{
  "n_layer": 16,
  "d_model": 256,
  "n_head": 4,
  "n_kv_head": 1,
  "head_dim": 64,
  "d_mlp": 704,
  "vocab_size": 2107,
  "activation": "swiglu",
  "norm": "layernorm",
  "norm_place": "pre",
  "norm_eps": 1e-06,
  "positions": "rope",
  "rope_base": 13800.0,
  "rope_fraction": 1.0,
  "qk_norm": false,
  "attn_scale": 0.125,
  "bias": "none",
  "tie_embeddings": false,
  "parallel_block": false,
  "init": "uniform",
  "init_std_qkv": 0.0167,
  "init_std_o": 0.0,
  "init_std_up": 0.0167,
  "init_std_down": 0.0,
  "optimizer": "adamw",
  "lr": 0.00136,
  "beta1": 0.9,
  "beta2": 0.95,
  "weight_decay": 0.16,
  "lr_head": 0.00626,
  "grad_clip": 1.0,
  "warmup_steps": 228,
  "schedule": "wsd",
  "decay_fraction": 0.556,
  "decay_shape": "sqrt",
  "final_lr_fraction": 0.1,
  "batch_tokens": 65536,
  "seq_len": 512,
  "doc_mask": true,
  "z_loss": 1e-05,
  "train_tokens": 326400000,
  "steps": 4981,
  "dataset": "wikipedia_en"
}
Each number is 128 + 32 x the weight over its row's rms, rounded and kept within 0 to 255. Layers, rows and columns count from 0. Numbers have three digits each. The size before them is the row's rms in percent of the matrix's.

# layer 13 attention output (transposed), 256x256, rms 0.0471, rows 26-45,90-109,154-173,217-236, columns 192-255
102:122152166109107147152066123140138099125124155093160137126109141112146157190124150121123101137111157081172108082106121079125085125173149170147116155122121154145098146113144114129160155098170133
107:147073116141142155054129135158115086116105078130098126115169150131135090107135129114167093126121117139129163138123122105119132157089082108126178126132150146117091103120110115059130118186110127
109:124144032142097095124185125128134086104141095117128135072126146109092107125127068099125140120126138104184126163124152170122142090124076103105147069152138144129148128122113157158127103108108108
107:133130105095177074123089142168085156111137116070167142130096122152133053124126198122103127076102094156119144175108116143110074162104162188188101084123116133089093075138119085077088142190146106
116:079118164157115155116140196162150121145107133125150145125161153091052122172119174092110114198110089176072185108142072087089117169101093124130123130139122135110056142150092125138087145178149144
094:133142233074102110150134135121166146115164158117144118131155117120178150093180071104121144152171178062171116134075102115102126133140116098097049110138111127136176153143121115064133155137144097
109:213136140054126092130074141119081192107121156098148146199135116133152139094161202160132147130084212099175040108116155128157162120154142097092135190130177134118119157144130104108121076123126102
113:107114130133138116143185130144120143165139182150128109182166105137120055120148106157104141155150128117101164147105115157117122137123141142138129114092117109118142149192045098139152147174100161
093:140100113082138117093147085082125130112125104113091096125116075098141055140102173154168148124092113170083135144131133113136140202158142120156142168138140127114132139120093070155105117110227122
107:136127126102106072155155127143118129161127122173139177134202120155090138148129109122092064131129074165182184168094116176125115120129108022098112114138088132134175104167125106141164142119147135
099:114174130111121097193136140155155099078112113108142158200080144128093167096103153117184110118172111138135144152186139115121081137174168118190129113066143143089212118101153142135121100119138140
102:185120059100153130136175100139105090093107120068134131190107150173134129150134162104101110051159127114118144146124130173175096081171131149127148131089109154131188165083148196116090106114082145
118:093141159153068104113182171135057163129132172139147142088183125137092154144130170139087146156145133120207122119164063132193094111155099191148110114081129100095149121117151123134092086105098119
106:161123146143179141105155104109128148082127137140091145119119118186147130110104144149120132186124064144107107117135137168180152104105107172078098171077056130124126127128162096142191103103127102
098:134157111119093122063150104173180111171108146118147098164093107050118096165145110143149085095125120105165126181136106143082149101141103126141100130105123162137101121109042111167138116132164140
112:115133147081135121077133119138105082117145103104083098124133102087169132129144162122133133141082139100107035198095109152110120099186160104100132121154088135162139093102142138165153101129203153
110:178160132151147188145169154141129196173184124204104076161174152158114149141104103084097112146153062176147140133188170100151175085103111122105084114144121129145140130202114113153146088115161130
102:107161151065070135144150112136095146105161147137112107154128121130087154104119154098075156144137150125109125110110073119155135144139164129134147162139185114153175147156120185160112134093118058
089:171093137144158140090130117077137173121041142133125144108091166128187148142112095135162056131155071138134105137135106115177138155152122154114195151155049102116128164093089150139141118159103101
115:118118059157094109083166152127101116150089149160160151169116172147102132129131138120126138152118165147087148113163139132143103098116145174105144128124082107142154075147104130132086148152047153
099:114102110138119151166167121085160121151149174147141174120099135136124139210141112107140083170128154137132130111119149096167160135146097188087074204110106129083103096191161148196153175169145124
107:128124137173144153150091095188081129232158049121092119131171123085138152108151153060175082077141119123110086097108133075171079083113106167089112101161098088115148089126127109143123118122127113
107:085066067106117157149129120134185087120127092111155140056148127071120166129077079135141174150153138114106110095115108128112072133106107110125077093094124134129124171110154150137140129115157127
105:089104124054168079110115098141188105132120132097142100102057086157106104133115132104073167122135167118153089172135129131094081086119127133079054133121147126140179168133117123147077136136146144
106:133135127132155103223089135102159110158096099127148084128140061102091096113125096132056115157095100157118127165209141104148130160144127128086184068171161110103130139080113135085149112155133188
104:129131140106118106109208109135109152128156149098118104058133088105177132097139120130111172153095164095136138152107133088166129121151135106147088098112122177134185124128112071104120107155181122
106:144187119101156121148149169131091164091099158137146119153084150157179160078143126140185103111118124106175107166161116164078129149160118053152173155154157147050074151107107132159141080136069127
105:159153111134104134084165119109133144182126154125131109068145110107113093127158178132184118152191181083055198184118170111121172100093154076136149174096094180136139158177105146152132155142130169
099:157161132080149141098102146113152109132174096132138122140157098136133103136132130091099138098085141138115178139132151118145192109140091152094119166131096113071138119171051109149153099075133106
092:132147188139081101149143083170124101142050114194118151044133130172097116097156136078142118124158095163115155071182125151126099101145103087100120117153162169094169079143149084089144080167138118
103:165149084119050118159120152138089113133108144157183126133113090159085111122147179118193140158162185118108144139107106133082135111141121075179149190104137143126112116152120160135117165145155133
105:092108087117164185093129049125089145170135157122191116149086144146178129166222193145137155106101152132140119108128111116164142098074104117178123099102127181134147118135118178138034109175110117
121:127061119156121137090126161154119121145075116110130093098137111126166102120055104155096139176097106135123156177151053135138116108133137188122118070102144090109123093125178118163161096117129132
114:139108151110145154068139123111131108105116131154072115104112185176093141083144117137130101152130116132133110130126097179137141102115065141117067159082087143143066138151113140166135092138133073
112:161152102118091171108125086092192104125138112119066165136133128114072077137135127105132080072142141099082163145171164125128117095108124135064054116100123138120129141143101157180142072172197129
118:123101136148152162064139108145132058101113093124129132105151115200113149137129109110195172105131169092048097123114078150111137077105118134097065163141107089072177156141097101192116108124186119
108:157158131122145106167112110155142127198160073161060117155154126106120127088131132070090186151090048149103132120152168117118150117110116107150146124146184146165152066149100126113179055162189145
116:079143173103155173100151109129104127048193171091160093137116142111173189116126095123067204128102130124099110155099087132093127124118174078176061165134153142174150143103130136147183104127161113
092:094120094099154084114070147104156132125107162163159091189127079100148133211090119127118084092108073132173118177168116054169117170151098145082166112152153104151134104064149151133140086069111121
105:170096104165158177116086088115108114080085149127176123134123159114130114140113148116144109134155140130090164152126101116114089124116178140122158149133203146094152126088169140098090146115023151
093:130145158124109167098121092123078104180130133114106136137091173130087117164115182142092127120101103086130149143106141087109180103109141204105127133182096092131167196126130202144179112112115137
096:141159156143107103103123134139114088161180112187102096149103158153168114125110143083199145114115177137142101108130129084124104123143112143142144038054143097093243139089061132123133111131122133
098:156152050107179110173115166083103101129114254179192200163093141074102111105153095147124075098122086142124122122108193084092096125132131156181146131123159170120108098137138131144154134119098169
099:148145123141158075121069106140156036106089153096068100135106185099126109118120104120188169069126121192143061126122077129077106100123128085113114130140187096120060150145085175122073144157142081
100:127137079086138105165106092074129084107147082116122078123135079183085130056107123146150142106081125149115087150105112158156161131083109124136197144120103080143074134140144104147094125158156122
093:127139164149046111164172133127177144124115146096082066140135121165185120094109140077169221149133170180189103145153119102091137105124058098083112070089084123171125131121081113091106171136114084
094:137175157072133135110114185136127114145117138096089130113099150117167119141153126171139162174082101059178106185062107114097122152155129131100189116112125152122126177139129121112142125134093132
098:118146129142065046118094131134109120126082159099066130075121172123094152156151091136144104166084125189124093126093133116097187189106142151134152142092168170162129140170117194130122147090141111
083:178122149137094151160080092175087150123133173125065091158129104138113115086133129143124132133105159142077175148095103165145146098127145107102133145170119079093080173157119130110093144121137144
087:151155160095115147112130113153130157092074163113142169091159169139108123109145116112141122159121134152097113124120158146108165108102142118142122130139146156128097086152141114076108143117133095
091:091139090188153157133090161131172123126127060130168156134123148076103145105092156149161127191122103117144165116159045114136091072148116109160136135109200194109158141122165110131145134104106132
097:095130137145146145145126128144120091153151144167157121155122175144074111042144147158086067122142109134148141096114175088098103111127138135097144127104153074151146098171079185113087139102142161
096:118102120128102149140146097093161191184094136067120042083228071128094136056150089115093106141152134160111102157118125127105120070145088092131103077085126150142100115085090210130199126151124191
093:062083152124165124061091125111177106113115082104144109084132134147163190188128103124101108132131051077133183139184074112126166169133114081098065105104150120130120113165185123137102049122166083
089:123097122085146124096136104132127167179131131182096143155133189123063165153181115118161089076147138143150090094127123149128135065156150156171095158139130145115104135109167158184097065149145166
094:167126147083098147107180155101133119112096130157128116172177156125225102137127131098147127174135197084168154127097131140117195124146096151119104116155120095143059173092127133190077105070123116
093:124170135130146131132153111149058137109133131169178153104125090111163179104148073103090111153151076101172109113142172099157114078154105158143123152136169173153162058166138109160163150086118145
098:131140151145089093118164102121164115100146152120122132177060109154154099099166079099083202165095094177087130089096129162176088164126167174174154147110141108142098107133052128156139131132092096
091:098055080104164176099090104181179155092175112150126114075110073137159099109143089120154137149129096111123127197126134116115146196092095175174169096132098101158147143138078120120106111161148168
094:098107156110140109135147130081108129154086183119184132051160141146078146147174178139121142127151153072092101137127160113146105079172177163182123170119188172099119109153082093088120145114122151
098:117114133127093132135135159105140117158205155083163142134115117072138089135085161093137120119160117105195174059140165146128130135171119168126100151095140153166142148128114109095113094101159086
099:136112195124088111167082128085127187139095102160114173139123136076156136241095128105111133181085091121176146089089165116178096138116131149177103139113093102140080139128138116146126214160123108
092:189137108148081159080121119162147089102135105137142136132126129136129090144137117066193106134114147195150141137126146112123119144116099149091158113096117110105086130137062132097117134137127140
101:082085065116166076138149124152130105146157132145149143055152084098101149115198090140132137099127143113158110143118072158094076110158082127141122095118152152114129162088128143114178124093153144
105:133181129112154114095082110176177039126152118071163119135115101144115130118119206167138161077116129161092157207125090135116045077114182100131160110117121098124134098094152099130102123200102137
103:112105124110144179178113145110168123117077135102170102146157112146100153170123169112144109161096137187080178164161098085074161163124119104109195139105104068140035137155071120132093117161151134
089:130171140103125114153104175146124105090152182097153100093150151118150096112147078154144131145161161062118169084093123110100180143111152116147064129093104132143160141148077091110169089115135136
106:133114165066138079176142212112079175100145149108183168101121160122157104103132201174134108164102139131201091112126189132181154146088131072172128155129124144093074117129154126141116122138054111
100:111124147129053130116163149112140103123074172090108146165154110168090079081110119163167125108170142123132146214138145086098125124125176138131117128058144101140169147165114130121108184143156111
097:193077121131095131126157083128151114163113110078078121190122087103123098090107140090121120121102155191118201176123123118126104168150101114121171174114145105113132092130081096164055152151137107
101:154098117117066104143154149129126120129105120114096148056212096160109131112123118069149134109155129173134167143146127140100086139130075106112217145133105138110173116176067149097119121149104143
092:104154094180100084152094145099119103119074108130132080172128164086158126076087134139128159159163138094106064165152115143146094059177208086152171121091198180065142091076201131110149132154163130
090:166149098088146122114113035150130103109115116101136086180165177150128156182062157197111159121163100166083113163135095130145099084130161078097212100131137165143139142078180116118123108204129148
114:110156140135081101123126146182096157119130122111085103151160165112119162134085160113042162163138093196153106132123084160153120193130115124154085128060158128133068115140164119129161130087104132
103:136144144110201114052117120108153144090148094132120142145110153167146147139095137146086154160122087085106096082154137216128168105089112114142070090086130134103139135115178131103149111116151070
101:108116162142149125099129113155179125145089187122111146139138129133092090127183134168159072098130143133155124176134098100093113053106093158126105130110143141089113175093068100140127115135170118
101:115127144148153140134115125141131080077109073112123124189134134095218126130090142082130132112140127103125075161074100174129070125170133163121139103150122100071138134132136133183127082131158183
102:136188087125144176115179159104154138179138103165071104099158120155096101147115127141101139104119105132128132124159163105114199096124094149131171154138105143123188102200101157125116073099146104
096:073183090108120155132145149153057149090143058121122109179164176086128142096106105065070167098119121134121116075114072115121128125135145144176165185132162155162147135210114164172168158111153087
096:152086171089117095165120068112160172101072159131131137147106077132189173109095093075151063183103085130136155209124148117153083179136080135050205147125091075141098065142061117122093113128110149
# layer 13 attention value, 64x256, rms 0.044, rows 26-45, columns 192-255
097:108097191145119144125147130170150142122122142189057148117110087143149125083128116135102154202096090159129096172165151135132131152110164134085161092138183131070098181151072146110138154121137139
099:126191138122168078171168162133147174076107136090122160117115152159100150165086128093069065139152133146095075143120133145096139128145148079222125117117091090096140115141058137180183140126128124
105:147158141114116058061084133148112203154082172105136128158111077180156167135113153114134060067087118140137133129209101102150135138123061155129183181113135123201161118123167115109089123061128177
102:145149129191064116123147113128114125112107111162115060096171162117151134142126145130090139136164093104101179092121115154127147131156171106141128127154099130171139103083143130126152132058119131
108:185110153127137204148148111119175160140144113103091101112105126133207145127106091128110177147101171130108142204085134158186152127186187130146127170149102116193141104046143105140160135141110144
093:084102110118157120125183112101148128112103140099112166131161190146075160151173167081098138113091128130126121128127140133138163178152062150056144122165091091138167189132131126153092087148073062
102:088135132137090155109101070104131156139124146105126146159129174149065109109118101098157067101140115178119080172119137123126121104113112137118148161179115140158151183085140129096140177108145093
104:130077115150112128131120071095185086092036147155135080080182122142159138143157119118136125077126137185197105095149144137105096145112122151113095132127148132180116111138170139129152152126154138
094:146136124126113230166135160144111056154129174144120136136157107141171137150122119133088123140110138129109156130124127108137127082124209148135144092183163152069099147148137162122100168156132144
097:106149134109124198111118120098107140050098148112147137140075193071144112155147137126070170130166194130132117124130126107138113175132161157139046176099162146131138151189147093155111098134124099
099:088088134085158132090144106140077109105187142187156139087168061116141134153214127101076099152204137140155113094180079119153123164066056162163138112106200145186096167131097081143177143123112141
098:116127146121155113135116151178176119090146153157086116086172087090117183093151131168086160155162099129138129091208153158123073132130093148124082098103138101222103102195142094146134177097151146
114:160157052096133162155105122113084145112121157101173135144145136146080131144137090185148123125142109050081163113134100096105184165103162121046091138187107159139130151081121132088181124100152155
108:095115142079108134167151103178107103189146119143165162142134072092112041078120138136139128141177114057086098121123153097138134166156126143061117127085126079119169081157106116107085156078185168
099:097136172149139160175071129067109158129135126109174142108112097159133166109176111093126120107114113119127115148122097068125135143117162114184147176151118106136107111091125160154086123136086190
108:132160097143125112158119109081123099137141143113085138085131177134176163118138184189083094135137123154114166151204148130099114134088113115103167109152151118123121125157167145114119168074126150
104:122105121112169197115149114114168095097100140093137104093110097104099132137153120100169195144137138114195121090089128079111121098129158072154060166095122103094086139095098117086109195171119114
101:143124092107188090147120120214152095180106115078176113079133133115125128149207132141103091157102100160134155132163132086180110157156172120135173161155166143107112141107142095113042060169127124
091:180111124098074151153135152163205125140187094095129109101146107183078152033091066112129167178133172168103112160126161080077143118118159088136086058160116036128133157125108107118202093138170162
108:156099162123125055120081126183124111128164152064141130140115092155135136121129136092123137123144114116196108145160130148101164077192216136146087103087111204111152102103156099122230095172154099